{"d_model": 768, "lr": 0.00911, "dataset": "wikipedia_en"}
Each number is 128 + 32 x the weight over its row's rms, rounded and kept within 0 to 255. Layers, rows and columns count from 0. Numbers have three digits each. The size before them is the row's rms in percent of the matrix's.

# up: layer 5 MLP up, 3072x768, rms 0.0295, rows 686-785, columns 64-127
# down: layer 5 MLP down (transposed), 3072x768, rms 0.0295, rows 686-785, columns 64-127
up686 101:086152077178172103149092172118153162155086132155120176155146103111129142129102176142123117168113125173064144166150149110151111129187162163155165121145155093135095124136093141138122161123151161
down686 104:109135167089124089103129144141085088129111079086182102105121133104094162178071142117168118140135106153078127120111115157127136164157143082106088172152162159072091190136107116151161088064119123
up687 099:083079202131090102140122159096128118084130167178121171149197106103141181161155192106128131158140172119154108123174133173163091138161097124189156132164165112161110174100080171125172134122102130
down687 094:086122100113109154082111113099120157163071112174134167129150108133145106150112129121108078145189061125163108159129118175105121100093134045132136161117152090139101178139137136158137139158061150
up688 105:089137124132098231113162136133183159121121138096117107101131142115140121096053131117134121071101161200084076132117179170124088124176139164083104089111114184090160149170116117098099144091168134
down688 103:079075160114185143172127110144168159147129131139103104078131174082149090115129112126085132132077044154133155149122072149138103048121117098112101134113159124125198165104118142155102177153118153
up689 095:160134115120126114120156076169138128090108159080151107110091111129145135099080135135056095100170141084169213127146096120139083114176061158141145130138156186129041111142079115133153110137189053
down689 096:126169063138070104169109146099129167153156164139089088097113119155123148076128106108092138152098132141140163172183165072152101066068078148126111112132142121090162108239124121113142128146068109
up690 103:127128131162097135140103075151146101144109166065239105122052129085135075162152101099111067120131154102099123102174124141139129066100167155067086177152151172165103160128124119121090146080119133
down690 107:183157145066075103123122153180119167120163154178130133133124105123176098141094153127117088088113140123194105183094170073107128170123198143104133197129138093116114128095132093107106163105071168
up691 102:130177158113096161168117121122180152175089151194119108171094150124130102140115087153120126125103116153115139143150106099115113086139163159192096070059099136150105083119122126036110130096083108
down691 103:102143107170188128143109123094123172121109112147143119149141079159081146148143143187145125096159152113157079195067136128121202115151134123063180108094108163147095097123117102073143239107176126
up692 100:134102127132050200138105131087083083111093112137125109089131171127118101146161121091140147132129165098122143094099106137174072138172183125157086066112192113085155132144185140151074147123118106
down692 099:107100118102136167139102149161108112117059172126100080121163112118116189152104031068152125097097136110133106151158114123100108127096148091153165149147120118093128136137114115133134101218115100
up693 102:151103100122086155128113095105117147183101111101163146161138121098043130103138104102117118136100066085118165114123146080110162138138115116122177182112169113137131159113142153152143108095075098
down693 106:121094108127129215113156127140138125146101090151187174067217089143134205115130147174141139098116118153099142092112161073203119114149158151146128132171107110126081104116144166143118088156141141
up694 101:119162115119116116085160100123124107054157095168136145172091156104152129118086148118157077131115131169141122110111107114123113112149156117182148146123158172139083085144155110124068073130139130
down694 098:068118119108145114134107103160139132134133163142103168155118163145096110171115166145137145111116089150178164117126127178174138158124126140156157118158154150119070082134126041142155110061109097
up695 099:128147145204127145116116085104170185144094142139112109126096112145115103151147188113188220151131134038142117110072094089144147130029151158140182144112133128088177108131169148122133126143117099
down695 100:097061130120102135144078138044107173124113084144131155096124091177115184094149102171070114142140051119090118111096077123130173123156127175094074140116082132134089196110129132109086081103121112
up696 101:117195164083132082107131079150136149146074175162105083153147083106132136097137053165088119159145158124054171116117123093101089002133062084106070061078160148119112121118131169109132172140146070
down696 098:151118155142176115149102138132132207096107102095086096163128146165143125169093135113092175111052154109178191162147149131132085152160112195110069127099099106096134129168118209107138078087157135
up697 098:103160112163093212093116164107146132126157160107156186072128164129163142150078145097166122149137090095080179107088116172100124063113111093105119169091148107120146169131132097162167134154175126
down697 102:137126180129104130168102089118157150094115100135110138122125064157138123154131130133131106105125129140133143128097150144074132113095102146139094144146127131077115118116172188116141122112077117
up698 102:141164116115169182121142149152250126094117131131083132156117143118206137105155142150151127133122199153145089155101187120136140111064122132133098123104125101096094150123086106119072176142128043
down698 099:122135150110110121096085125128107105114172113141236071208139086167120118130091141125173150098112070125093140151087166130097092119136108110110135169137154157131103132097160135131088113064196130
up699 100:158078101084093086151166146070132170088108171115139099095141110102091151091095145133145089150103138083158134096121119164130122117081081124122088142108073151112148166163141100143147079158122077
down699 097:114077200143108133147148130139126127116137179157168150129068167129118091096157073133141086135113122082127146135101140184185141160112179121137104130151101123150131102108092141148143079102136114
up700 100:132122143122145121128126151094179160183105151092110114162141087146174125161112119054109104149154096081138172112170151132053119133115181133166158144190085101114122126160086109162093102146134134
down700 099:123190126148117094079088119165141153084111096131141155169131161156076108161185137168084148127092169146156129180132135103070120135123128155054139075108105145163075129128155110176129084147104088
up701 100:133083131162151110053124130113133137112139167150104098158107117191110080124119116162116168123150116109112104157110152133096108140124098123149136164159105078117121161089124117087094125120122145
down701 102:103196164108157106120121155132125092151115089169111176169130105088077052085104111156140081136156095181135188130119083110135146143155108099152144101086103179115104124160128114154126104100133107
up702 100:108124160122135055152192132128138142152099117128069144124216094146130154109072126134122113144152146168121157118156067109131152112157177123088147162150116125105114120126124097121182160119067191
down702 098:153163129111060104122091133098086109131177128134139161070142138084104115106089135143099107122118169099109088084095145168150110142190147144091135133193139080160136137130094174110077079092108098
up703 101:107096088115096085083160110154114140114120103104162142137151109106174082090151148146105065085140157102132146154176099127157168062156178120177094122126148100190134104091143098164116131052143081
down703 102:103160140109103098099108128161168089117106150144104096139117145110049151047104109196197098137149109108148165161168141136128100091176159152111118141141130146114131099131105085096128156132156187
up704 098:175164134151148166072093120098101154124122132103070177108163156148064122123111075135191126125095110173089084120125134146118117137092158094096127133089096099096120121118056145181138162094190121
down704 100:089135122099079129142127123071059107127139086122164118157112105121118139140110130140137137157118170101117083169115119098137090147117156121168113119125169138098116089188141191072232128196162117
up705 098:190073109133157134103181168119197098080116176124158144120084188154150135128090145125130154151210106142166104130155086098104088120094105120127192114157159100141138137123126146138141075110111143
down705 101:133109158116146180146177137061114144170124156193159139131170155196157105115167188119094153213173070137129154126083129139180082125143154163182144115161117098144159173117117166121161121140151113
up706 100:157112167185143148060110111097086118096156100117141140140144118114086195161111117142135100073074095112149140174144101174093131162147171127074136121140123082103152137131101090137102128118103117
down706 100:091099125131113119107122166145107093118116150137132113152106114138086157093132124134150140110183140144167136146154132098146168153139144139158120149154125171130114122163106086154088125135149136
up707 096:142109215132202148113089095112129142155127092159142151075128111132106131141181121141089136126120149138103084130145080137124128068087135125105176164085148132097101176126125112073121173169141082
down707 096:123142118159186168155126118135152119112135130182144082113141082143153182150111118113149189189108131109133120104129080121131101122083162089089062171203105119123092184134124114092070108104118148
up708 101:155146127140110146180095150144108131181109119175094063168138141159138124096097134223111140098133120090107125104132144097149162129078167090181154106097124080086136163106109149160129163155124183
down708 105:094174085143130134142120090157171120147083104096082169175135142146139152122105169111131137068118159153126081125089146116135121158138137125054137140121163125110113150104202132140159110097138200
up709 099:131082084119124123095137156148072179173111068158186119113159171122109126137140165102152096086145146123145117187148166152159154151124133130167114147223184132183209097118114080092166132133118099
down709 093:176196149127106122099154139135145089121139135101089115145096134186168187140107160150137148119064104155111144097134148124134089100090157085143115109123077113112068140101136166120098091112171180
up710 096:143178100107077087139067155197142131101135097130136097166161125142133110144154187134159175167109205139149155099125104153090158116140093135119134181063112129109110110154045191149131089142142101
down710 098:055176124112164116098157108133081124106129150129098162103136140137138134124118118107183131153098176131138150137188167152124137092152111102118089158133146111159120161133108119172203147119127188
up711 096:111090113178156120130120062159112147114117121078114194064159143145154093136188132101170159098160152165082105199098192083128135127138140171104111139140131139093154154132150129123140081172157081
down711 101:170090131105205105131154069054095052099155144190168141105166104129154132152122172139118193132162112132112150157061134078139149126155127128127174083165131070130150137160135128134203153159124137
up712 095:115191112104158133082127113093143133124166197125176176100184071160092153147129098150104133114123040133138188082046097175151138153133155157078110130189117080106154094138179100160094163107170153
down712 093:080078079132086139087144143125125103099164083146013071166127120098112121068144155113060130142135173153150144105126159144134096154173132105123165088121147141139150149181117101179147111121161087
up713 103:113132117074141113112113121082206127099169138138121158093119177141115129085159127093083161177138154131125158172144114078123071129144184190154137101109180118116155190070111138078129121099104119
down713 109:109145116121171105149142095071184141176153093100192113102164144092097130096149143050147122125167113173134089138099148123172151114157145183168156092129169149166140137125095125093098114146144142
up714 103:082098116114091167154046139115107140152141163194122155093091141114157171065112133094151081123114177071167091145100090121192083136176105144113117142087142157136093093092166175107102150155111113
down714 097:107149063051110112121132120103135174096151095092105161166058125160073112133099122130117117120118102096141123077096121136167117150135110111130103111102124164122097153132077115146166119186206132
up715 101:137120119170169141162148127063132150123093099141126193052143125084112126121078148094117084042193140109089139134166120138137107131165232103157131142109063126122114151137133150129115115156144121
down715 093:055131146141159181137175161149142108084097125119108141133169163138103076138190118105100103116144109136158091123107124105122136127073068181219151121140161104121159118145098097140132072120129163
up716 096:109053120185159159106152129196129151138115114077138109092082168134180156097141155130121170094111143090169137178068163177108098106083145180124111149130160063150155124107157140120098129145102089
down716 088:158122110130119090111118128100082105171148098132130094180161113139152178108099126128114125184064206122123097087130086090153168150114077117177155129087081111097091133169184114131174116087076128
up717 097:103146148162128153107168092103087136137145149139090100136177155122056146100110179054128177119143129096063111102177117115156096123097181160125135065089056146107070142108116130103134160217103138
down717 098:138123135113099183152118137076120188136091106152125124175136104165149132136121112096129084149112153081131080157093143107119142153159161100086115078143113150145196110126162092132100148162124126
up718 094:194127088157130157105130102137182177118108111086122161136128188101147190161094120128113074163128066140097148115135156124105138085135178138129157118057213130144157105145119165139197217108148070
down718 098:092110142116130191128109175103080111087105097128143165148156083107150147064115186169058149125143175115097094147108137136150082110138093106130132133118120144087115118153123143119094137122087158
up719 101:121178084037057098116132106098105071104135113148133141122118116172129124104156097189118107142194103121137138195071122108125117144063143187183171161080127106135175137187151150133125056143122113
down719 101:108123162138107129109130140145149109107172178138120127085139109064105065211109163082131118108144055118094096092196093071101144196157122118117101106101145136123132160144124111140138083136101085
up720 100:126193083085130087086127142125182085053088104166145120095129161109109138104109196138119064150138159086141148093116147141196127186110095134103158096061180110113087142162115092125200132153144168
down720 102:102109096146075122081168129135100104144138115119096094099187123136109126150078113171034135110130129123158152106085131115129109148089139131147108131122137154156065168101104107187193144055125136
up721 098:159100108102086139112114172112130092115156085113128091119095158145134139165129174116124130120218124125111061053077099091124077101188116148113145179108129137150178159146114070123124076119180119
down721 102:125163120133116123111179104123094119070089146112090086095078109066157133154148116145180131136073096110129172123143114111119134132099149119095110118198091178086087168106100117082091052171122092
up722 102:144090195106152120096149156119094099129133144130121123182173175190149105108103147145153097098108099130097104119085088104118115152138105134168169111097180091141128132076071179199160100097131152
down722 095:116084075149126070160075080162126106079073156143119163130134148184110118147167205098098138131137140108163148122141118118076145116111200166148120090135180126108148116142097133125118147117150140
up723 101:146154168066153116111101130105091073146147113163126177125130135137165159187085208120135124170098131118097078132175109174112103128128131099117118120110161147118116122099154127113112160134112129
down723 106:132138150208076147164068155129098113088094107087135176193114130113131163103084134102156154122137128068135161138125093132083150150128098174086096117114154137108159147100118128113139113067183134
up724 108:086138141180137139190093156091089138089185147134123093132123082188172131186139119068140176128119124197121100093139118152152175128133156137077204112108188175096138128102197180134157137128145158
down724 100:112130136153190102136106137137106119133166148189122093197103122140138123096137150142171140117129123111127113096111096144222136168121113112110156131182066119160140170101140091145115099094142194
up725 097:121136127137139165146078143111132138123078086143120125114121131131097091113148150152135137130104159127090093133147125148166062201123154177142144170122156154142083135118170106121161196143084147
down725 095:149149147177120134105101151139076128162147125122147161135146141132128115172064133130071119087151118142135146137154146141122127147056148118077162109060111135101097134217090127146063079129088113
up726 106:144124094110134124125215054105104118106140107146029211097075166103089167128101088120107099129100135131140044140090128099130175117133115137137107133184109070129180191105132133111122062112094100
down726 115:083107099131094128087190161135171104075136172092125102169078113112147076136143119098127136136152122186080101161147116109087133173156154103102129102178120123182185170126176129136120127081072131
up727 100:150159163094142138124078139165161157116128132140071130140097139084077109157123153135142080162113160164174082135162190149161158118167131158100113151120155115093135116143064122105127125185102125
down727 096:106114108057127161090115137118163150121090078050182140185137172183084097142144080077209161141139147121110144127111092094141125111069127111118100124029144134112138102128070127164095143171094122
up728 095:073147146083124173073168200139136142089110115089152147138121121139133159117176155114124141118140171129097141171092171112090166124079114087098103108103144092105150103085164082114146117095106138
down728 108:122139075143106175047160069128152092117131127155072120097166149172180131221124119115147172096135136108134197154195135189089136133099175120130095145117069133106158119063111149140138137146152161
up729 100:088126134106135128108141147168120093180188160155126129085186123142095104133183039170143113145120144093089150131128129099137161099126160125124149124106124142142163086153115088106123156162093194
down729 101:112186114108130111206179146120162102129151089144119113110217151139157139098169129121128065111175163107127159096194118160126099156183156141109178135127062056128174127161108182101180092111161168
up730 097:107143114148146127092155154106135167077143168106149113166101196087087184145116161147117148152144100156133123158119131073161127108108077079101168136115127160166149110169128132133093113162161116
down730 102:083137104177122092083124131115131060115137132052116119119056108117079154114096081118126132124089187131095097089167115149088172131101122169109140141115147173099151061127077148114167107142140142
up731 099:158128130114104150112128145070074081082194165151142154130095145113132130150134114135139125127109184137082098137118142084184064140114115189080064132134105118162111091113107135188166140089101154
down731 111:165051105124099160126119162131079072091061092117084084110154121163102119177088127131145158149060154132115102101147112133188101148108118177123127082135150132124137114088124145133154129163152109
up732 099:135141104134153137088120111146068056135098197117124115087149125096173148161162116070151073078119088148123115162142159113131142100133113123153159072090184140144126102163138150164087125101148085
down732 098:141155149145161118059123148118133127128138165110176126151161179141178149155103111121108129136173160112078160118098100122095140122184128145163132150128138160058084172154126105113127107153080135
up733 096:102119138073149140124176129126189086128160141150134146079123111128109098112133099119054129201108116118105140162147130112179078110128159151100109166113167136080162186141127093140156111126135099
down733 098:091159117164202148127152189148114116150151152110134139152079177129117114183138168153126128175141055093105122103094136118058133114096096138135153081167144093118116111164147205088179142113084122
up734 104:108130117152115135153172127197080144184114155138127149123081085159088174151155189125113113129114122122130155155126137131124150110147144186131163158166137113154153149157103111133137094146101118
down734 098:154126136117126118050132139120181102113171131150147154139121134113152119139057138146152171197159086103145148118172102194169180116149143096142075075152081107062132148114079157083123151147084083
up735 109:157180162206117143114094115122158070129175102158147145137098164112143111105153156148094136083156173140109106146047121146071117147060105115131158094128116130117171074113091125156132199128104113
down735 114:098173108225092137086105123133186097130064152149141164122141177113124092160125170049140113125162123078145125126073121127135143207111143111105151069159120157168118151118133166134067088114110146
up736 097:132151127136139141058155150185114108097174093118183131125163125102125138135119136144161089098157152048137091170167145116143115127130140117116136178114108155097133122192126119096126065142144095
down736 094:130197041101146155126162145126113155135060151117152144078135137137148079107143165096137153153098152141182166127155126157099079154089169132132144156100127138143158119090039123107213148175140106
up737 093:158099106109091125066089191129111081121116097133123158138213127150128063142100144168149149081124107102135150135113102135144169095123140131179127082127129051133138156104168141092103160131121118
down737 087:111151151132148140134109160114173142064126137157124147128098105105130152090127178123074142115113156197164035194183194120137132152089145115129137109178093171066129149137161168184144091073124128
up738 091:069104171124155135170130090155123128190089069094106216139157141165171107099126134091135123190126117120160177175110129175094127196104167177104120132139158154142124209058105079133165125191092141
down738 102:111118150180104172088121174157107123091149130127165103188132093105097109134198142111147168123126124158134155107164095088101122127127153097178131101098133127166179174176189162128164157144159095
up739 097:143135142134087136112125148146117155119186136107118119148096094123193110141116146096107135151135128196108144109108129085104099140123150119136138095164109156119113086123099150201160140147091122
down739 096:080145116160101144166113104109149077192126151092105161137160146142161072112166110119102132120185128112111084148163118130125136137072147115114118186121116110133140124117117072152144118143164107
up740 094:221114156086094136092120095079150142116182097098173158112086136084120114123096100099109179124146099163149075144130151097126129097128159069146135084101130124140125061194103190172141169180161144
down740 102:108109131126155174157160146156103145134097079067109138077109134128155105124140135133178107106128145106165150109109108110067162108140109107118068088103106141097163136122153142118134123062159107
up741 097:103100154180144104148180121146107204117152126139123157135158117151134122123162171205177105165132095169126170106171144155082100164179106152159089151134127093130098124092121077176137170097119124
down741 098:162187188110102107113122134148097129116150192133109118128155124126079178123098119187115087102128160131114116106090055144111070194148125171125087150136127150157134201124163194146101144091111122
up742 100:165125123109162165080121105093114157133138101109126122166111161156126166118137089120145121141100152135124166121126109140083081098150159078083176174168121133130157139157127074099134118155155179
down742 095:151188028071148085115177160110174091166070138101154137149146114082104131085138129133137198123161131066174121118115140158110133136116135165155087148104106095102134156126096192097141136087183128
up743 102:131136140061114120135093093136161202111134114129087087164143184199174118174112126179102137156091124107124117111172079158133135074122173101150126112174097093159158110140068132134101076168150115
down743 103:118162119162121157105095102172097096107137116142095147141113124166134176125119120142132107150097105135075110147110065126141123152178116179156140109135123104119149124163140095162039181143140100
up744 104:138139119164111136159125152153153098107098058130130193091139128118171113109134155112121175151183144089159094151134061109129115071105095120121133176109173076108073123099186140077165159167170188
down744 102:160152137198163135159145128054114170093091121139047197166146120154041159151161155070146179120081099126133138103137109176111141131122115132130119154135170090132136129087123149153089120132158094
up745 099:122127084055155152147135094186117084159098126096097130082183125142117125179105117123148106125130103112134157155127114049098110145118115173088095093138090124079198160117064088108115146136154109
down745 096:132085114161076089090093095124174116150084168120103118144104127124180087120085202124118103065121070122126148105074088126050107123122130147098195099104157156165080101100122152129137122115073163
up746 106:135013080147122081093072106063135198120132156160159114120140134104152106148178159062143155136166182131155147069137108098115083140172117159129122224155107115145202175169129120211116110141109152
down746 098:101135089134107077167073165119124085137134130102068107151094139178112090168121135096119135074149130082108126115119124147155110125148148127124148109133105099123126123159123130153101134090117126
up747 100:128192118158099069123086098095140112151117142150188147134131144160129092057174147118151054049177178082101165092145100162169109185131125144131110136105159173127172113159096145139150116095154124
down747 100:155124140156122127164119072099111046185158090159164152136152068090098120138133129162139135114100143100174164108139096119124156163180130084082133167120116155123148181145099215085106163021074147
up748 098:127117144148146188092084104118146187106138116132155159117156070135120092190110105092165175137106125124137138168090095101104166140188099163099141083142121148114091140146144102120178108083114079
down748 096:127092147067104112133120102095111074150114193125093110106093161049099082145117110143133140105152158129147113127132130153134090126104097100144071172122155171150090180119135112102122110132128174
up749 091:095104130044121142094085160129131162145214134121073104065089126067148115100076086088168130166135116133075111092096071152151142083099089144167127148149139166186114102102140130085082117136144152
down749 100:101109161104072115146164188187141097139153129118111156165113145100150167141113175149089078101113156099124112144163150125152172065105132119177092103132106108114138162147144069172111131211154151
up750 110:128151127111128134112174148139055152105187126171164118118122109105155155134146138166148159108129186132073151136126170130178122173135155159176080049129091080139097116120129137118142162137117130
down750 118:122136095143113127130132094093169155142113133152135086118137121145113110133119077164139118149141136117141189170168152152109132133162148196151092038113098128092120095127178141125151162163142107
up751 100:130138173111166000114101149098101118130147085135068132134100105172166154154097170140185129120147106076074126113117138127077139135057173162115147127123139109155133162114107147079098143126117136
down751 099:101139100104067172081132179172135102174081117151090121171164110115142152105144169182138088135179118153133110145133082086122093161122116123096134046149134142109122111122153150175085128190115102
up752 099:137138095166103137127091202125119119153072160153117144164156113163144151159118132181171110120042140158112124154142165146129095112122100145162066134147139050060175104122102150075199120139112109
down752 095:097174129114131157109152122165080138148079106184104096137116062097122145125157093124151127124067080144162143123126175192124110118177165100120140138099080104110093138126152114166080142123138147
up753 100:072118100124168173189117127142104155182193171200097204127174127131122121150149144133106151132121145138056144108106106158066109144132104182100172184120105046126128108067130127137113088093119129
down753 097:095166166114136154151178139140119098157055092101140142104096154137178137111070117180106150087150117139156109133093128113141143148144159195134116117093115171135085145099146148145123160165169138
up754 098:149058244167095159128127098110122137192139132172168088104134073072121149142128078159172098126172178136107097126171080132155156111102140076145118087163156097143145133080131158216136113155126106
down754 100:106107069123117147065117130131157106148115134111144168070111132067062057071120119162130174128115090160092118148122103177098094082147135150180155117182083146109130175180084082127108158165134114
up755 098:139072125087128128165086106142143137073169164144135091111134159158133163103115096065163130184087092114092120166126138177153041086151169116160092129156081123148148113103120123166122128097138142
down755 102:102148119143179169126183087122061138112200104161128180139139144069134121121127054163123116119100169121139138100147146109117089145144129112098156114146119127178170137112182134096130085178108139
up756 110:115084157165115127152130093075198097152159145123086124103158111101091141121151059136082133127119138114134165155096124169104151106150173108118169160129115080129071127156158125158111120180124160
down756 102:071100121116137105103106034071149107166149083108055151140155132155134158139104211180157180132131105125067132100121109158156079137155166090081161102142147068151138140135111140109111101157101092
up757 101:107132160215162140157136139165077135097158190118134122111123124132139142142171127104089107119135177191189121165137076187065140115180165108164172149132092101112194097140093152104104093122149117
down757 094:148132139104109219076089141127161139086113105095108112095077135090157088117192072078108131188109137130182091102088135169074163121126181201092128160149062104086128106154119046131135156080154104
up758 102:130175166109128113135063109113100128133109108115117148099126153093136126132138211153125100159141151211165135123113157125107103139126109133054110168087147143144189088129136110132112136147134080
down758 102:114195122140163066144130138142080152202178128130149129132180169164161172173176033119128129166173107105148132054150138109137120170192155132110124140126118167127099119170106119173112143134158076
up759 098:117115166108136102108083115114124117080117110129091119124144134151121138111128114082091124159156103162111120104077147110098135131081129150138109173134111125151218126156091154162138138140069140
down759 099:144138207132116121132188102124138087095151123213119107109105139148146106183075112127208108099106144195106127179143110153201108124162147111122135086184222137128144092118134092122146106121157094
up760 103:155129116096138155113189087134053135078151071137144199068126135112112127150136147117056089089110193133130181142126127073086157138138126061125181064157167076109116151094084139129197110156072102
down760 103:083126087156136141144171182119112070097130141152146082196084095122178124117143124109144105115139068135118126099168128129108127070131164122084126131106098152103125139154126045122093118045120155
up761 102:138131152100187081077122073134106137169114108047145182082164114140202142179183179099145126168139151121194154189128150133102144100112143145116142130110169100079096176137074136104118145156105119
down761 099:127112111145116111115176082115075143150118152110141116105091110145109159145127062100139129063162107131111108119123103130168170184132160130088151122153146117146141113150112152119153074147125119
up762 098:107125134135105145166113159145090134112107134152178108097105096132191082152097170110146139153156148122106171155151125113143049185090092124107156122120159153107105152091153107121177145160136162
down762 101:152166205157148184098128140178154120149125152094166083175128089093100118153089138132108179060142142172165168168149116088142065104148083109197119105139079164109122139163098139075132114177109115
up763 102:145174161159156165183122125054113141102181116139142098100172092143149121192075129129104198138195127145138119159124099172143084105095130110118125104138145150119184149111117131127141136175119090
down763 101:189102146182143103158108122146121082106103150136070073119157122121123086132113110149124143094131102132082122084166113081078108121106136152087087101170112097085111110092117106136085143125199141
up764 104:124208107103131236197107121094124198130103126082130166086147196079076128140136150199188120166116098165180054098119159178124133177121119147116103154162186143130139122101086126106162128132173113
down764 101:143148120137148089142165074152136124062136167082118131165132086133080174145131155112075084107140120152142141120162140074151162135160152126130160123202183058083090123119072153149130112110146157
up765 104:124152128073134138114104092174152151126124218119118137128127162087096117122161163144183083136100126078093111114088132107191185160097150113189071093113054121101115132170126157099131152175112144
down765 101:098148139148088149104088107102132142136089118181113125153131167068182107121176129098105110098162095214144111110160190107108139104161132111130155128148074158113177081140082202051145080106090138
up766 097:172177168087102147124171141112060125086173168189085125145113174160140130165098113127165174096154109185150177151102139175131172146142174159107122141207143139071106137115145105137123138134093079
down766 095:124118133182162082101148149126111113094086133160117157133146091210124160146091114133161146141035133094145134117098116110127120163142092091115148180113061100154136166175087112117207125140084148
up767 097:149144037184094120128140119155143111071211167097123154057029133149145136049112086119119144179131096074175124120069151099096173102075153123082048089113119134062142097101118091161111045171128118
down767 101:118103151136125180157138090131109139123137098111050140090131076135172076112187119076097132116126136107118140175153132110101117101162065097142129101138150115095172163145116088111118180052115172
up768 097:170116069103122128145105198130139077102129168144118118106156102127117125128159085131118059128144181141131123136149103093132127113145132110154127134105048088118146147112134143091107192133159106
down768 101:116127148113105119142161073150181128192138154101123138102180123100054108156025133114151141177128123159107135182168117161159140135131141152080214088200142179069119163193193108124158178098176150
up769 104:163097069148121107128114153155146065128209140092114124118139130147100138091138182226210109118149076103109117117140057092094053137098174182120168208129070091148160079111161159155101160182093144
down769 104:118112076133094102144144084162149172091127163065161099130113119123173144119066141138102124196135150130119088114152147167143111131148112158135112113130109125135117193126143060112108126101153189
up770 107:163178108146125125135071096147133090139108122107107155114049090107119094150122150102130110132142138148122109149089141108093126129119082141133138146115145118127131108113165194107156167150113111
down770 110:116101070121167123059135099116138098126136136144103131127077068125107163162078108144155125160142101122092105133171165096203130115138133116131127087119119142122147180064141157153080127124109132
up771 103:082053098138098149105143133126188085125082133106099146170165172172039171155113125111117196118106125096094096153151107164162108094091203133142153074114104089135211109126155134131170158163172112
down771 097:127143142136090071097125114179080144193078118074117116093141083106128140190090118146148117142176101118154153106146122043032175087101121108122112090147155156122077151154097125139110192146118164
up772 099:151118095118108116117098122197047132132138094134117129180115150183091132171079118123097119124153146087121158150131131049118099141129125112146214131128199151162080138181165156164068077091138148
down772 100:117090096141170170131090190136139126148136104123077101083112117089182050130149140106124146095155130203141065144127132098114120148143181142127045190142067083120121138126126130107170145122103147
up773 099:139163162149114107134127115133142163082106158123106140123091120085070173164165081124118102149070121163141085121180135134124106147068167118146070135119083112178139129156146094141180137123171094
down773 099:159120145142094141131105136109136151121098098090162141160158059152147141141145128103090101128106200144076094130152138181125104129152202113136135055188175073122115109119148104180145123146155089
up774 098:201099129092120087113072116134140193130107110111168118122112135082116176065130158142119094130157130173143089107131099137088089116093129055175112127118118129138140173145127088133106184119136086
down774 096:068105168129102159113191082089167091172145139167156132092141120118177159154091139162175124150035106080120191179145165079143121092147128194110085128142132143080142111136143125128206075126201144
up775 102:138173085169089108177118156132113139171129092097137046145102154061136138163117116165143111139105183155133137112155121118128110081085171087133142144106151051081097119164198141223114112128144079
down775 098:147165158174115166178138046097112146079118109106141145105138082079126122116111188109168102128051081074065092075135184108159118159076118144071107163091084070126103107140161150114154141137113150
up776 104:131130136129163165163136124130183120127148118061094073107203137048103110119153142118146152162123155144107109167145124121110120111157138079080155106189162126166165108144166154182159159097107118
down776 098:133132125101107114025110083161132101122138150165148129120162183137123168110144130138123124111168123141129112141109146127122144145135102097167119109110179148143134129099127142122109167116109163
up777 101:132136141117136122071118168134147114174171103192115086134182142166107127090150153086108089133189138123115151175120146077088092067126085147114085120126111147135102102144145118132126091061178134
down777 100:143110172140129134156109174082099136184170127171138121101144112153174084197116101127148107091144168079143160146160128133105088129125121146126115095117150151123125116128117122103060215130142152
up778 098:157145121147193146143147181152135106107189117091118117096178118119094117036119131100094051125155137075106126198079159150157141140100106140068126198110178112039095130128099124137113168187114123
down778 102:087172088152161128144118130182078133129122118136097123150168118082129076092096132121161199128126120144120155105104092172130122141151155081219202141134103147127133076143107149134133094139128213
up779 095:169139119140182171147133174178151154096157202118170155137156082145138146103132087184143127120162107117156130142118084073084169087176179107133148069129071124147158127039134121069126166106191113
down779 099:136118151114156069110083096177161134075181119076196099126144078125169163073154132128115084126121125128151128133173102121078150096165097125187115165194116179095151174070113170144179139112139115
up780 100:176150129098072134125059107138128076110091107113182143142171111113149097121135118111153086148138172073131090060126105106200109114103090151152126116195104132103162175152137143145153124120142164
down780 101:126105153151085128136115084115128199066168139122205115156121072093165120118186145090126120122079080110125062132157145162103167119092125121151168152196170132147118099075093131163179112150118153
up781 094:118124198120156131124128123135168107163146072121122127122165127110112092151104156129092127141124167100173133160083153148124154119130187112138111061167114148105103090076127065098112148147116101
down781 092:166150100133112163164127127060115163100158162073108131106095065110129119135137126180143149134116108159094095098193126092134136075165119134134106148153137217124129151140174191129136138042103075
up782 106:062099163142164121077114132120133144103163088172148116089148141161109146068117186127110142127144109137123126081164145113190141085122162107097093144119108113119135114145102120092096164156118166
down782 113:098096132109090090118161128127101151143156124114099100054157172111111118118131117129075110123123172153115133147180090126109171161163142131095122145082115072154159086140144086176069133168094127
up783 102:169131129116074135180151166110163184053140097184153141124121127164079079120177103110071110093088200129114111059078111121121072115116108070226078103104108126101102189101095175134105127108137185
down783 102:172135174107125113101088132142142122147174126097112191096109090117081138098113087139129140059081144106159123112174096149094160164137134128146126128134135110094164153203090178104129119161147145
up784 094:118077166171082167100170113117115078174144166123105096106106107104033098117158129132117124150135135086096143111201142150107151148103105119126121166150071083116117152118118127131122154142035086
down784 095:061101084094078141128121083137160104124187109104104158133194168075149160146119145115102096107113124162194139128037080142150069167121116118138117107118138132129148057123125107175141116175154109
up785 100:105131148107117120135167134088128149102150123138110167173133178122161141085148165131104113106165160158134130154089120141193150183102121092108179121155095153115119123132080163114181038126067090
down785 101:165088122126155163156124142158125163104124111114153114109115085111128092166144135109139099140152106176158119101145105085124150084031100144083075096131181053153116126146083128160126115141127142